From a checkpoint of a small transformer trained on Wikipedia.
Training: a variant of SOAP for these matrices, 4459 steps.
Each number is 128 + 24 x the weight over its row's rms, rounded and kept within 0 to 255. Layers, rows and columns count from 0. Numbers have three digits each. The size before them is the row's rms in percent of the matrix's.

# layer 10 MLP down (transposed), 768x96, rms 0.0962, rows 129-201, columns 0-95
089:093132103128111083102100146109120098125115151117133114116113173124133159119126096143080157163111137133173141123110100160096113080108128158076108077094137127114140146143106129112137127099131120104105160121101125112116086096118120145129115119111147091086159102136135110172150128126070113118
094:122139119119068152120153097092096108124134089115145107149105101154151104098147173116125142140111131080123126155105155138148141119137125175145151105122138124148107096103117153139118125143107088111121125115112129131161104071123117097106113088135099085127128160079153157124094153113107089099
067:152129148115122110139147155117165167138137094119130137132156107101083176101086116091149114153103119142152130103138100139136122115128136073141115101114124117098137124120171171134160130098135141140133146077146080160133148134149151131153136145132126082146093191133180117142109117092119139126
087:088145121076152153128113137091087097140116124148127166101140152116133107139174115122118117159158108137147100117115175185113131165132173123158131096163135110165114114135180154118116106149157109103140109131149130109169164127158131116124144100133160145143102140130135117141118087157132165152
106:180084069113121091121131160113096142091155109139168131097134152157137120146149126183119141103139152149084115133118107156101115124123149122134160138124141132110168135126181152098163118130129114135154142079122130164154156119127086131132154135142128124106099108156129164100123086135157118144
090:121126105091115119145136137153129144142121159123135173113155104156144140122149133121150073175137133134104145104162092108099137097127115116110128123125149119160093126079131130138141167126090141158130066105137113180156140118170125108167124138105094139129099143167127088171093140134091110130
078:124110130119124108110088138139103138078118174084091103165127133158117115103130144122134137121105176163159136088143110132111110088098135136146134102155119112139140125173142149147120124145098109171101122123074172162130116085162109134118149148167140126135121145111135159138118126150080176142
075:118118156112146104131090122169115084136123132116131130154131113150093098138132180136119154122115112103130160127099107102156143080144090111128107106167141116143149146131099154102106153100137148135085104136115101095096158096130139145083098139123064135128103133135104142097099149109150087091
116:177194104125153112142157147149128142101100104126144110124103108113137139106116087098144144120088095139123150122151162099108150103127134085112149126172143102106149117118140097107154120091120092124135158126115143125128124177115135192132160139099096122107123137148141173121100082156127140130
116:122168118121141098122143127115121151149149131147157099148129146157131126102150140176185142108108125128091122089096124111126132133149132161144125118106132138131156128091086144110114134149155119099172117113105102136085089135131137148160172099143118125151099099132122108157109171088183100179
095:120105115090085120131103166103152120148085101137137129125163126113101142150108135150132109135135156159122134138093153116150135107161112137147152081139125116118121169148126094099157063127064113130116124123114119135157132108115147136140129137125120092081145124067092119077123121097094139152
120:099131124113118136118133147137126116061124164129079121108193163129123117144112135139089141113126127123116131133138145134099111152142113149130134102133074124088152143182143140084163088181141156116135167141124118119172128129149114105116119095134144106089141145103117102132165106123147117175
127:165111096154135136073131106186109166177113148132108131139113123139117106133100137119102116119097149102160102104169174126092127110143124142134147151121175134129129141119109092132152103177126157140132107102167153141168132149125129166141113124089116111104107113161113171108095146159135122109
115:120152139166119122148107107155092103115122090112142155190162103136137110093136131168103111119089129134134167111099111163155149104126097121147125146140121146121133109101136172136092112103131141145104108138127114153093131081118126118101076125139133123093103147106101108121121162095194134101
108:169150139110125099120120098120106086083137110114118104121127171100152138129128135124124113138154154144098113113125126075132139122134134178162096154144083151144152126133114110192133116115111165094105139133136111148077144161071143176114121077128118140148108134124143122154145156126148127160
074:153130146166158129142104134132103092121135096099144154135109113114108155135178122136140139146138145169134148159085186155131126150128107176143114077111113144142139127126120135090153150121149086130120122119144144139139133118165111105113097120131153137124125190086114156088096113092169171132
087:096097137146117114131115139114110164133139153160099107106125107147132151128130088138089110092166085104095146139131071087133156129082145100134079145104084114093083118143127146139125109114107142168143159131124160096124116138124145104101132134151096153121145087132120137175124169106117125131
077:139140101104125140131113086097120156105126116106113113181087142149144161131154149113120074167098158146158136157107178110142118091150148126159165103099167091094092140144125106164136112130107115154138131108156132139122151136106132150137132140156108132180113135099084143107138129124167140118
100:131147126135180139120146114152151122075120143137129086166126144108141151095158183126144129101133155126132169183112145159128131153131162122135118105148091129118156161141170165117127112126172132117117181133131141108138142128174162142091099127174086151146095156135137134121128134098128122150
087:105117088099113136104157159160090151139127129178130144079113167108138124104103165163105105152125148146129142140110099142159100129134145140150152140125115142180103145185159148099076113124142091123122101138138115127138178083111120144168133149138134137103144134100133147130101127172109128129
107:115134141095120154152088134171138123177159153115104107107124118134083069109125145143123083155087158104134105145135141092146103104132151136127130097147151123159173115159138139118118142141133139126097147126100134172118173119134143145173094138158108153112167102150162126140150117116110162097
105:100088133156122118110118121129081119151110133111091149160144129098118160156086118177115151128151125106124125128150152176116171140119128103126117107097119152139126147136172119128109096102147108139138103123139193147138114113058139099112118154151126113132181129120136155122156103135149180106
089:143095087109160116110144130115127138124120113130148157101139106115133103167096142127130165102112118135138184152104103135120118129124142095131110173125179156155147132114168157160115159147089115144123121112130152162103134148131132161127132158182123153094152150183117118125080161115114118177
147:127109160139074119118158098117160159155170134099108144111124128131155123075137114124157138148138160125131098121110124129075123126128111111140101158129120109105133144118100104130152117163088114134161158151137171127109124146119153126165176128138161129146096111113179150165135090075112165139
101:112117101118103108158096127125110111146124127116127105109130084115104152142161138145126152160111078134101133150132109098124087123156065110106094074104104129117120152112113134100134132098140138149108124126111124102094139118112160112115065136123113141078157179099115170118148143082103127119
092:111137137157122115099118129120162130138111148114108140132099096122175141132154054128133099118189075153133100150123109140155112131175118161151110141118142117154092109122087115122078137137142126128143084110108125142137105111122131105126128123104148107168085197140113116116150107109145135121
117:156110145142092093138148147157152160135116092139150130107131111117136109127077102098132150100098129189147113103155087123124090129100121099141084166123146127126116132131105135139144121118183128122119108146154127151114135121105191098124151111146149119101137157117167092080132121141172157115
113:109123095150150125141114083142134126102127154166150144157093176131113078124161133118128119128115096134144134128131108166143076162113114111114165092127137160120080120172182143100122128139159127165108127145132142132138108131134110099124152142112111108135136129113154100115078173128072141163
092:111096112098081145156085165099139165105146161132101120142130176176114137150111140148119126089097114133172133113139132117123145111116100111118107094121153137146138093164118134145112147103145124160132159124114117136095145119118127169149165129153130082157169122123162096176084131125114097118
082:146156136102134102142101167093141082127097122087117135130136129124085136089153150133140142153118113122162126168095130178106107193061120141133145100130132132195134154133131135102116106103143179147148128105100132133132098111138155125103137148104132170155126106124108107119138117116122147129
106:086106126090131126128126133130105100149131084136108104134125119082057113131164134142146145100161108121129105146091153137111174156104145134121136169139112095156173117119102125124090113132163151123102130119147137150140160132123139143114051120125144114127131139076155150156105101121113146100
105:149120123109104139165141133136125142163122140123149129139151127117133113163127132103117126041160122140092127104115144114118144102122112134088124073100106108129132169160138110081152155162157114134112107153118108096125145148128150113119154112104166136148128094126116135118147086144119074196
093:139115133151087160119105120127135136133111141110163136116119130144102112127120179098155141107127162125095075125119137128097148127144136125169146100160131096136128105086166152153131145115187077115097119150112143118159155159106124115134098113113135142068087103111095151134102101148094148097
113:157130098136104151140089136157094134130133116195092094123151102141100117166084110071101078132112124145139099113101111124145128123153129150169094099138106106102158101122149127126158117122098142157121133135144086164146150171120137126122081141164132143129121130142127124095158143161141114141
094:147136145103080167136107180091123132139184110124120120150109181139103099111115167182126146078173160123126128148137109136150129125167129136112132108133130143138162119168124153109137101101118092149127132115116110152083134139125149125139108087116109125141148095128114084128101086133099107145
094:132131109109170171144080133192132153167135098135124129120148161077144131126094111147134087138120148149138097096080127142073082127110144095132110094155144139148130133134131104147110102127124154093132140166106139137122122123114142118141186120135129189091116110138129106141128153134135116128
113:110114168088098150132123119113149172156169165112140129104136159141103170122139116089173160112130146160168134094127100105178118126133102144105140109147118114087132077122163132148188178125110121135106160138125138154105106139137133136157132135110136148162147139131127111144130105122161097105
116:125143120151130127148125138063107116166144120122198129153152122131145136142142062107123166148132135102153106111121107143151088184134117115120129123078129121140111128100152161107129134138122117126133142114089089136147109102133102105129145116152141082135130076147116172148097128100133154087
121:117127135127122122115149101166103139147130083137116100148160100160141117127175105137116126142118130117173153118123091094121125091154186119116101153124125117149145129118089153142204163116098089139110109110115109141119138120114116153109127107081078140156141121101082167121164114124129111147
077:100078169125117125157094148105137107180146122138123104147143136090080092157106127128104114172130138172098145120064142119116129142130144135128109119151115126116114130124134134121109160167115115104102141127095130138154153139168179178139109130135114111102145106094122157154117102098104091150
089:119115133118150153135183139125156149136149124172122167135110141107133148154108136092134097126162178079086146144147149149150181139147143143125114119155096114130130133132145131121190085146100081147108149153149097154150146102113105098103129101124155101074145126145133122145100114125125114115
112:147146098102144108142105117140068117145114101113129148116137179134130152134147148168132117134149141121145077153134139135115127158118149163157162109120128153119147135128146110141094088124139187129164165105113130150147141130145095139131140102165155110139147132102200078117123133081160136109
112:137104116160144119137156157119129092114128149101124150126146113131108126132116163115115196117116121105109115093173188088123120145144147121133149099126160111127143087127120120116110149151149109089122111074142123170168153144151192127119136136087164132125096148162123144173119136098124132131
087:099126113153133129153098105121078137090089153076141138123122139113140113141132126137106109182132143127153134185090153131123152117104140119111100133089107112067163125144065104134139134132104118115119123150103120125126136051185138160133134139149107140140131124127098115142118104144131122148
101:132135135148123108140138142118153127079147102126135150062161114117115097145129112135146137100138160159125135134091158106154125142175129137100118175109075089135139154148101112113115094132108138149114162157141090143140135103096130138151081153133129151075088093151120107153155144090118115129
092:128146176119085126087114163087121137131171108125110118129119105137137135129134143137112121156146125137151109128082115155153140153133093088117179103173141140124113178098125146107100151143129117146111171169179114139168152142142086103131121149137104151131093164149155131122113130180124125132
081:166147085116100134149139109140124153111111102123144093154143135148162140115134131136078129143161169110127148129106169141182157124109151153136137124077128131070140111130093136119150115145161144133173162107116127137136120111155122169094098179149074135092115169143136151121141136120137117115
120:151124118149153118126134175151137174134121136141098105115145125122153139148104123148143126111089126133144131106157132121124121099110106154099159129179128152145107174113144156120126167135099078092101138081130104126141107140121126136120067149112147126153170143106088163120162102164074161145
112:087105146161137108138151138122118126134118154139118155127127178112126118128118171138105138083100136124104150169116097128164126125141114062122126143102146144115106048128144137141101109137096126155172124152118123120158109106104128117117156177121148103085132164137170126102096101149107104124
113:156165126135120111138136134109176114119099112121115112123158085124107116086121139151123134102139111099146134123136104154122150110118124118120142122121070124114177136147107177181150066129117143148141141094124131134117142099118098121108103161082065106102170137146125133113156123086136143169
107:122092146164153173148132118166125127105091174125161132129095071118101152147091105135165139105111120109116168158170083150137107117109141108141128093137195133111120104125116152122108134125136164097149139171134148139165117113136135162137098138139134079157127116110130127130123113169135134139
089:114131088152141137155147097110135082078184092168123081160120110135152124094148125162118118131118121161131131154099106123148145127140125135141129120156107177136140147089116139088095122134102116106133139104106104140155097107126105107122128120097090151103116157102169133142154109117151067142
084:164120134106100159111138119104128091099115106152085155114158160140110128115151129124103123108156167117094126147085152095152145116142152126097113118115094127087177109174078145125158160111126110089155097122157124113156148115120108160137139120145107158150128135110074148110148101103121134095
109:115116195146133102120127124116121067102114134093145133159121087105119148136158170152112101129125162089124129130114101153139154156134168116099144111131133159150120108162104151185092098135172147120099103158124139144120090113117126122153097141140140141149119118092112150162140159112122142086
108:111105141123108139140135148104144146113129118123153099127195216150106119120106136117145115128143133191165118082147122103110128097145103109169159108123130121119147083141113120132136155132138149104141116148095082130076125146154116164106166111128120120094160104121165122131112142123124108131
118:093111120093168101088138125139137123158109152131111149133150116133097152109092120143119126141151116112162099095178121205176105161120147113142129164126114109119122166094084160150165140136161131135109111152159135132124103140156109128119101164128115086134126133127131134167115148145123087099
094:154138138121109106152092113148150125122099148114120161168070100103144119161117128121158102120135084093085182159134080127114153178122114182097164084158137154127119123149154140124105125103098134126116128121144078101082126110114145117137142119114119110154106134137155112115117130114098130130
083:093081105087115141140131119114102114144153112147154136129146113118109096144124095171111152079130157179113117084089123125122107120106163181098132124117115101099114138143093109151124141125152155168106165093153108171170150148110149166148150118149117112126144150148126151136108119114147106150
105:135169067140121169107087110136144157107107110121177181161144147140124116113149113095135113134092118104104098088080149157130147108128134157136135116149136144112123139134143127125144143168087124160124122118138077124135170142149092116107114089135134147116092115107119152186116141117106120109
107:083104117141129153171119124088104114125170141120154160092142146146154095125151151117148140107178132116171112105087072161147114129143120121089115141130141126094092111168116147121140130132139082071124142107154113147150147140126158147158130142129067121111123137154145120134129112115155103154
101:106176146098151148123109139138129116176123120098136128105073103160122119105130108104115140150103148143138069111131168174158129165122145090133143137131170085137130142115131111124107107106142108150070153175165117106146132110102124112085132150102127123133159116109137146145170129151137094120
074:126128111128141117121083140135119136163105115114144142116107070142182176147145108113121123124110146162075114108132177112138107121120103126164164126128106134085108132146128092074080158096140113130106098096108129133186123144103136187144120126138107107128121139153130115113097130115159126127
117:139112101142165095149120137119105135076104162139144130145149144147074150169121120121167123118105121098182118137128160085143118116099110101165149083104100163139092092134127124124135138111149134152147157108134114159093160106127162129161112137143126126136155124108108149080154164111120160106
091:144126156145144155109158129142185113164152155150128161118104143142114101111138140087115128116120124082118114155161130109113196122124130125161155147111145141129146088146117106171106105110110072128162140138090128132108131117126142135117178140163107128127121147169167128141158105077140139159
084:144127111118124128076137114146149137071141118161124143108167099187138166102121134158124157146115127156175164137117134120140135084123129141152138128117136113120098125110106090085139153100163138172114119152141119125167157147127115108124159193130110123152133111103144108126138144138139086180
120:112127138106111163109130170130093114115122138134097083141135083108119113163143121173120107149128090162145129141099126120122158112135164093175156058135144103127132140092127146099135146129144093114135126106179151160126156130114106092111108167121120128131134134174126100125081096110109136101
091:156145158137134122146128123126107132147174111103159103131128147125149120137143144149084125146104093105156132165150146137128140130115105165137073065134144160169123134139116094082136134113150113108161147145128129144104097127152123152124178124144132095100111186079132126108083133130169129162
108:126152126103094155092120088094130121128095117150116143114139133148149166131138163107112177105116164128086055108131171154108098109146091150136138127128129149132094133114130090110150119117102168105134127163137083123132155100105148156144131139130154129128150137107105070132133124121118075123
080:140153133165099108106153140087131118118147143114142104111140150151132156169159117139090140126123165109118132116125130121198135140109139108146082159088176121155117113134143114133090135132132167146154126135139147194157118135138107129143147149156134093130154117096174121136088112157120101078
130:120153107132154154089140111070123156092111122123166129130095127105154147100133125070123159115120095126154093123120123147132146143170105153124157111128185140165108116115137109126130091108146142142152153124100150109106151120140157132169100080115128166092117156149099130166092155148131132110
111:122078137132117119136111127125121112097159171150175157174126126144166127122088165129130124130132110120142132139119124123117077130158120146141166102159095112143109081168120160171113096107160122119133136157066105159112126111148149126130114119069097110121120164123101171127151156131124120128
100:127146150153108142107134151098142128118128139108136142141137125131086143093128133142165090134095125111148155069113094147114107116081115117116179151122102152098105043150147178131113152115110096144126127118120122163154103169125158160114138139152131126135124113148123136160150135138181102111
110:094128110150079137141141113133132161134117074122089151117101135131130132087100112160112121109188139145124146156113108135105120128163136133137135103175090102158126162112108133106145120101161101173088142117128114082173133148136172129147138171121168127132113131121137138128167126097110133170
# layer 10 MLP up, 768x96, rms 0.0962, rows 130-201, columns 0-95
098:123152134151140130147126144143111122105099119128129125136133113150140140121125108108146111125122115098134090144104175067129086074145171090137144114127156082149161157141157103145115111138112142106136121136075102134109086164141144099159148124134137132146154083150104084107136090192131137118
074:112081134138123129135176146177146126140149105122156130112158125118114143111157139143117112143118151138105123165120107124119167114120154155165097169111164118127099093102094083139127111109170146112130161081098125132144113130184155116152130125083120092129140093117155164153157088142144147141
104:153131175118096145165123100137107147120139130103107137148135137107136129154075160118117107136094145158143139193119112127099129111126145106134109132123101123095148149167146130129185110072104138136135200131133135140095100151162138155167093133145118108146116133124103098094161112144120124104
111:225107120160123154065134105140139135160148094124146127093121096147104186125129136111143163130114133147129180139133121129088145087108116140108124129118152150147101140109123129096158138141128119134125135138135125158076119153161116181119118109152104142140099132102133129107151154126150133127
101:112156138154119116150131176142127167111136128118142114092133133146160185114126111127136181158117126171119133135086126166138141083140129151125135153127162115123106101079126120137131156162164182126088155128132129129141124161162150122130093133138110167128146118135152093131144152099173095172
091:145131099135110129060144107142069129137133189135166163109135120158148109114133129097178163112136134105142152119118150125135093098122103143125139126133176123139129166161128125148116149079119139119130114065140164128138145129145109124169117121154110149135090117100143183119124131100149121118
090:123148143145109169141188132132142139151098124122121110100115139107142108115116113143119142117131142140086081128130151162105115120152124133131156175177144155112161120148120109150150122151156115130146098124109129123117138085103136100198169100158176113153148096168137115135137114171121178137
111:152120124125129138135110144126128141203117129127116119116123071136100154095096117117085167105123102117125172136160145123100156099110163132152138176085077110126137113164121135152128104126101158113166110113099130146121128141176122149113148138141160106132135151112106092087118134155142100093
110:141119126187124122160100148150124147093139138158114133148144124100127139112176121137141139144120137145130112155090163152107153064127120104189114103144102159144119147121147102133136131112065135142130109152166137147129151161133118096138145094149072125119100121082101086143103140140138139128
098:109118135138169134108122096113114102108161123103182123119166092145163130094081112115107139143152114111142110104134110084136134114162155098148162124154165128113144156148173143140097112156138112111131145127142146113155136119144127151134090099141100146186157087105119139153099134111158175157
102:124131144107107134172119107139120106126134131132112148165147139150084132082139118150164106102115089087100139136115119173075156149178118159168100179157133126101140098125130136142129088165107113112140148143125125177126115135154175123124162125093125102126097104161121102137129149159117141123
105:146122133128144120102137169168102139150145134135142085089168118127117151133129106102159103134149136134124134167175138118082116132093092122135152106129171162138111120178132099131152131118155122196106139158153093106082107102129100132123132158145099116114144130184157145125094139124146111132
093:108109133101121116118114171132141190138094135110140156096115133117078120151121101136132154113152142117068078127158096157162156140136110145094151100113150097137139149110120093133073174156106119122103163108146118123128145129122114162136145161129134110132157156135137118133142075103106098120
113:100156122170158116180120142102105114143191168122132131143129127136118171092121089102081148151116128129122131125184128171119098130110123132127088120143136141100105111160130115089142089128145093149137131134115120115125134121133130124158135148177101154150172137151089141101140180109156130126
075:157085093130155143119146140108076135138118177160129142152129096174092084134135125118105092130080151137086122121101123128115108098113130115132088182150166165131120104100128105112139147151116120111099150114153132107086147119105148115136083102104104114151124111115102128108167150155123126136
103:161116160141112108130136139146106120099148109133125115091128133104131120133120164142095114195150130122077101099109124129121161094175116098138138124111134117149128155147077087167141099142150137152140163144119148139150109149156156155127152161115126117147093135156145180146093161137104147081
094:124120110116081140129124119134113150095183169123174138136162124146178096068134157127103118087144110151114116114128122129108128095121149143113146117149126086169138189125097171131115082094108118108158168104130109120107139159120112111137116132119122138120106146133114125110131166099114112172
112:138142164126108113124167104165133156125171111113150121125097146100159115144144114111100105123140152127089109127124134156151155085178137141129108166143155099120112137162146076142095111114107110135158131099133128120105127135091161149107169149197160118125173114135156148115153102165120128140
099:145172139187118115160162127121091129105179118106174137095124098148163155118103133080147127142084153146122138128100145102168132128111181130131126133112109105097132149155148130110120108130142145167154134137120162115104132111114118168143128111141081136167119105183116128147129112107144106102
096:150130131143116157153110085157133145115139168109111095144152110176099123099153138145117154091142134095128131109126089109112106126097132103097143137149145146125097136104179139099091143162125171147163135133128134112090148143075128126131163131169140121164103159119066127133108124082130136140
104:171132102128129074151170168133135133169123129105111102123139151110127158110104092141148129142165122162119102136149152137113142136138094103147112177157116153151122137118157149137166122126174117131125169118135131108166129120099189098125118123121151095166140149163115074109107142126084133130
102:117151116151130116131141131173167139133122125141090125130128138149126161129119151097142124159128110185114108135156122102175161130151090120129168088141125106108090145109162107132096127104178189119109127168128094112162104133121142120113080132123145129088145122122105095113170110129145089097
121:182124158104147091118098122173145131122106134116148119116083138102154127125103106142150131126132162124126122123158119089108155147118137154154126129138174113093099154142138107130154184137154146116153145154166146146129096125116155111114144098147133078144104107135178131140083144085156178134
113:119153105132104088160120098102130128140124098107141080146114138112125130118152166095105130088119117119143111128155139161120108144096121123113096103131134105125181123151124129132136119155144130200116123168146101115164156146152121149127091140132115108094089207093105150122163114134107147120
096:154074097104146112120128123123124110170132106128137116157113169109129118128148107129091127156153108050117099113158114118087141090109131148109096120108154107110145113146168120122125134146165164140135139133158133105163157125123128123083105124132141176085165167122159112118150125168150137141
109:102130133175106105135157127136119125114136115126142139162153071122115138165145136115147140136095084147202147106158138164121108129139112149128096147120113119108121105124155096136117122158124118146081082163088106131115137192125169140121128132136159080145115116119140130088120135134159167135
099:104157154157096136163104184151133151144122101118102110133141132131149135146115124083113147148176150100160106121148117175110123157140117099117129119121137155179157115154121145095118162124156134157123133144161133133156111164132151101107144096156144181080144128110104137120109170152140161157
116:140108155096098152119159174137133106099158125132092136114119098116118151139137129135082132169138125118131100140076161146138130153141100142167118152143125152144104082120124129140119168089175161145127153158089118145167137153121131163106092130134128132165122147157168151139187150127146101127
095:134096147082133125146116103181134153127159136146103111126144100131124153132132108114160116110101122106099081103127124131091091186120139153100159155144157072156112125166121160125124118120117131136140165123141132187167149110156141151120139140114116156098152108106170128119136079131110097112
101:143147155126159072111116119080162132120118142132114146088159123106115152109063156175124143132160141099113147117138135119154135108140077190175095109112138127071102118137106145128134147105152176151117131108142109145136167146113104145108140135130141146103113094145132109106127114130154124135
101:128109149141136140141134170108132131162134125169106084091162130096125105163172114112138150180093160140146134133107162131131149102147145106117134109131115117144100143124135075155131180152155117151146110147108114141175094113142140180090118136113178097138106151127111110127138126154166099115
086:093134126092148106092131110133136120119130115178109129130140129121155164116129070151113096147156089117115134114165173132125097141140115121118119101142117149121145155152121137114114102096129127095107146146120131108114100096128112121079137128182157122072160154120164109100180151141137181097
098:144176122107114119123130112125084108143099160135132170116126146131153103107079157111164152118108083130120126150131128120097084123119141139127104125110103134111111155143162121148147109180115097152144141177166114163116069115139133154146184116097130124125154136143114113150109134082137114172
105:148143143083110150138181151146126122115143130148109165129119084170122108138107100124129170168130123142115137132143119100135089104139131085084118119091132134165089124140120133128148134126138131159092169141127174154143135153123149110129136134193095182115138129152172165134149128150092140127
099:163101109159129118158086140140088155123126098094151120057094104132137125123151127110139134131154091141144122144148164165131140124127148121074129105130101111131132124103142109120146142149109109174127136124148142160151105150101128059173172145109143155106108158151091119116117130120108155114
103:126136123112147093119101132138134152124165163124099152140109120132096136124178144111114166118153137115144138132110130163134143126131146138106120153085102081098107152127121093105182141126161161151126141145129148148132156101137081059113118170166137147122137135179091139167134157147091138126
105:125143093160109075140111133130097113115116125109088122113146126123138140123102105144095143152158104123137123150109152171128109144128148173192099149155084120114115117111085136113135148163096171147161131131113129173123142180154117098101129170123083107117128118147139100113103114174133135123
107:139117119157098096097135095091135117102165111125139133151144148136113115137137149086145045139156139123110136148134111094170172116163157144135081137113098152123072160101130126110147159143134121133102149155114129142116146112134125081113141090132096114132123165130081155100130138157139120122
095:179111133102137101097138140126101109140146129160159078130128089106157112106141114123090103144102139140170141153133104134089179147151123148133130169163105113156105145086149131119091138128165138121150143114112123138125100128102153125097147125111099157153154128108126177097129146133105178174
106:159164125112128125103098123124141084138126136095144136102140110166115116121146097165166160137128117134164176115142143109134078129075146114165099125163164146117146129149127113105081136104100092092126129128159137100111101114148163157121146136126141155126192164152120098130123100099135136122
116:105160132148150136122133109150146129137123130125083145141149096192162114156108106119150116190112179092142122140114167160130134085123141097124109149090154143140129126112156152135126146124137094147068145114114144118115106158126112141123117117123170147164172150154069160120137118137129131144
090:074129165132150094106104160111127093123110131136102153122054122124134146092134129130126156131162123130141096105118100112115129125097094120140135145087109108111117189095119153147145152203132173140132147130149093136146157149156113142132119144124173150107129151130103129138135114149132109096
088:108121099117098120142128188160122167126130088147160146139146118121080097135094154128134136098119122140117155109147128159161151097131067143121105097115116090130142115112155161154094156082133114159143153128188126118106136144104108125116138120124159124092153121164148099145137158084127139118
104:105111079132140078175146131132105120143142149143115144119104108131121158135133109087138121160086099107124097111177113149108165129201146155134087113111122129144118154142115141128120113108137095114102142132176126074088124150131157137118121177099127127133160099131123124081116107108140114120
104:154109151111120130124151107084113136152160111151111124085105139141105078141122137107132113110108150117112124116106168094076086110092161124132098138066122116123141147101117135129179150178142139137115151140113140124142151100163142123133133171139089120097084153168102137111144134113116103096
097:123118132122134122103140110154108130126125131108113108136113104142123108124162159173105123130056108148155122132146148126163126104127145136157054139118123166129161108149089142122109128131195142160134116138125157095122146079170116141107146140141081147127148153115126171131126145074159128109
103:092142091141095151143106113142102132171123112153133141128141113139147142080126150121160169119164151126136083154157104156117081116121098125181128133119170112141089189135147118119109126147158164103116152116139104101132129109129125156118132089139132131112129172063124143120151101140125154146
116:134112125135138134087138143159106124131086158094164110175143148158118181135165082128145083152115117064169139135158148128102089128123150137153096156137140171085154149122137084115116152119110119080134147118106130120152115144130099113155137124105168124139151120151117123135102141128138155139
108:114119137121141134138132132145121147127116151108092125091164125095153107131130152092079173111120163137160144115110097150114147121154146082111116186124117106113119127120142087138142131127140107090105111139145111158144109096091152069120123140124145158121130134119103153074127184126150165077
106:135133130160096132120168127129117111136190115147110078136135117165096125167133100124139134146102157132164123123142083147119178132113151114148109097161144137131150133154092093117145125117119141190142086151136153126158126134109137169155130115110091146104103123126141105076178116115103110139
105:113122162086144157156125154102134107163074140110114141111119131152124132149136133089110158112091124123083106073156145128133109148094151135153112151081116084145124123138141094119121165109091150136125144112126146122144147095113123130153137194137128093138146100151157161138135112120148147071
088:132101162135105077115181137091137128185072150131120116094115127159072114123132126184162125114128133142105147111169166140137115141130116176124128142137093153128094124113151119135118169112162124144098124133150120097129130177117123144141151112130125150154104137152095115143092126093137122147
112:117167120161116139169122136148085093137128130110126122153147074152145153135133095058114119130134124163150136131120137127123122124129161144140117158082095126172161133120087127163114134138152154126132096167097146143125111158145160119113151058136139123114129098118098108163158132120152163110
120:101085109138098139115133113128140161120106101097120107140113136138151119091131130132154132173134143148129126150145140166149098118187148170102114131094111173129144156134132083145147161131130120130159143094143078168184107123119175167137123127140118120098140141137166118133161078142126147151
099:140078127131135124142144125131156135113116146107116150102127098133103087097111135136125121123142105143139135168139135128126120167151141131122133158094139113110134120123159111105167134150169103063153128146177131100124101146189074149130155122082104151125078098123110083107142122092089132129
109:132081115160174123093183113133166117122140157105103077115109110106146131126150125151108151114128120167140132133134121137101157094097105136136123122138122150098117120115151091140140097136110083093080136131136099113121061133131101106143144140117183130148169148173133145127141104162148133123
089:136104141133145104145156127128115094144106166100124150102127077080152156137109126088159154164085119127127135095145154136136123093097121083142146097146146129140117154124148144110182153113115087094063112122143158100135141180090108118121133095128137118134124114127131147178142133128140142144
098:147124187133157126102118155103160134132097130158106097145118141099106155089114165129110125156116084145159134116129160161154125114175073141111134152137137146082141122109155160109120137149149126155117083133147112150128154168187079110118120111139155142145117153142153129136141128084129128138
122:129146139123145080173107130134165152125107179107120160141071133138136135150102141165179094105104130128146109116121174113088148127113139134129084111101122123146151127123144117127130164127111125172117121105127152141152144100143139141099161111117132133160129146142107074082098156173163104119
100:128161091150147149126098139154110131095091092114131079176110095100128143156095093128134166144117134090150101147131158130151155113100106100165153114122109102109160140102135121104104138116123123143119157159106075149091137123148142156095095146153102100156113152117121095139112138102166142136
095:110114154126086172104180132111095089164129146119144131116172080121143173093112117095153124138112104124130102110099126095146140134167144117149114177058156143081155144104093155153116103138138129129139148114151151124140138106126122104123131087152135147153137108141140113168108134124131116130
105:140099148142122137105148147128145112168102096155158115134132128109173134151131114112128111144112140125125117125166149118126124143131124087147112176156142115174152167136131085144094143115126103135140163128175143102100160095126073165153140108131122099107123132184154081111100135183138101123
097:152140173135140110115162160144114121111087149144157108130113091143133159147135142110100136130098141084088086149165127135129127104158122184123147170127154108114150121148114110207125101111094131175100141124124128128101113117126139117147171153100126110152116135099094118102141172126137114138
096:145114163125097130157117138098169101164166105111161147171158139110106054154120106090134134129137108107104126098174136167131138165127113148112121116120128127126165140161153106108112153115086093101141118141107108144152113094146100124125126107141144131147153118174134128129095127138133163079
102:130144111137158141128148158164129093114112137137117169121164151110107111124114102116181149140149109127150124123128110126133143097179114141148111071131139109101102132148100094120148126092153129165134142150136170175090122153128127106118147131104140131179174179133166122124141115121169112179
107:119097110117120124119123150127115149092109115096107145107108119111110176126088150087169134146175098134116171116132132094109151129158146102089134200135107072139133102104134157164149124129066134104117132098112116140138114114125087121114093128119147095115161141152133140129158141107127148115
098:122135136151111098129114191164126120148098162136102112117116148143104101105111107136130074129110133126104122131125117161112187148121101119139139134143165126153180111140126151137132110117123108139163088137124114156106135086153106100107127110135123045137146117115157159088108147142165161135
086:127114178127152102093097156158114118135159112102138151118123117114146122133129137182123169134132112117139158129124142137121132121147161157085073130135147077093134150167144106107103094118172137141152098156115135123135147086131116130118108147090142101181076105103122162151126122129112094153
113:129125115089111135128184131153117112127145130137103101124140122160136153160106108159144131153153186136115153109164151061092083093111144083167121133112089105092139122163112099128141146163113099115126131115136110164166098147129116156125152140147139126137143080133133129128144116107085111129
102:116151122150109078133108152117112185173136138120110105070148138094097131173144145146139143136130134127143158114125148153105172122133126102131120152088158121116112102123130144074124099140169111156159145127116106118129101129141104112131162149139136093122103162089090177109127151112122164158
095:118116127120115156113187111145103152106153140109131100148118118135090153127151134111146122137175131121142093152074124091130125087137157097155145137118119170077094132137136134151133138109126107123119151118142124108118140160123120106110068118148146094096122100179109146084105106113189126146
099:119112135120144138123151143152136104114105142098103164114135123137155163110135088151144165147151132119170102131136105167102111099138130107133116132167105070142119156146100134112132165095148144151139124139175168082085163161093124150147141129111150128127118111118178133129114148065146163137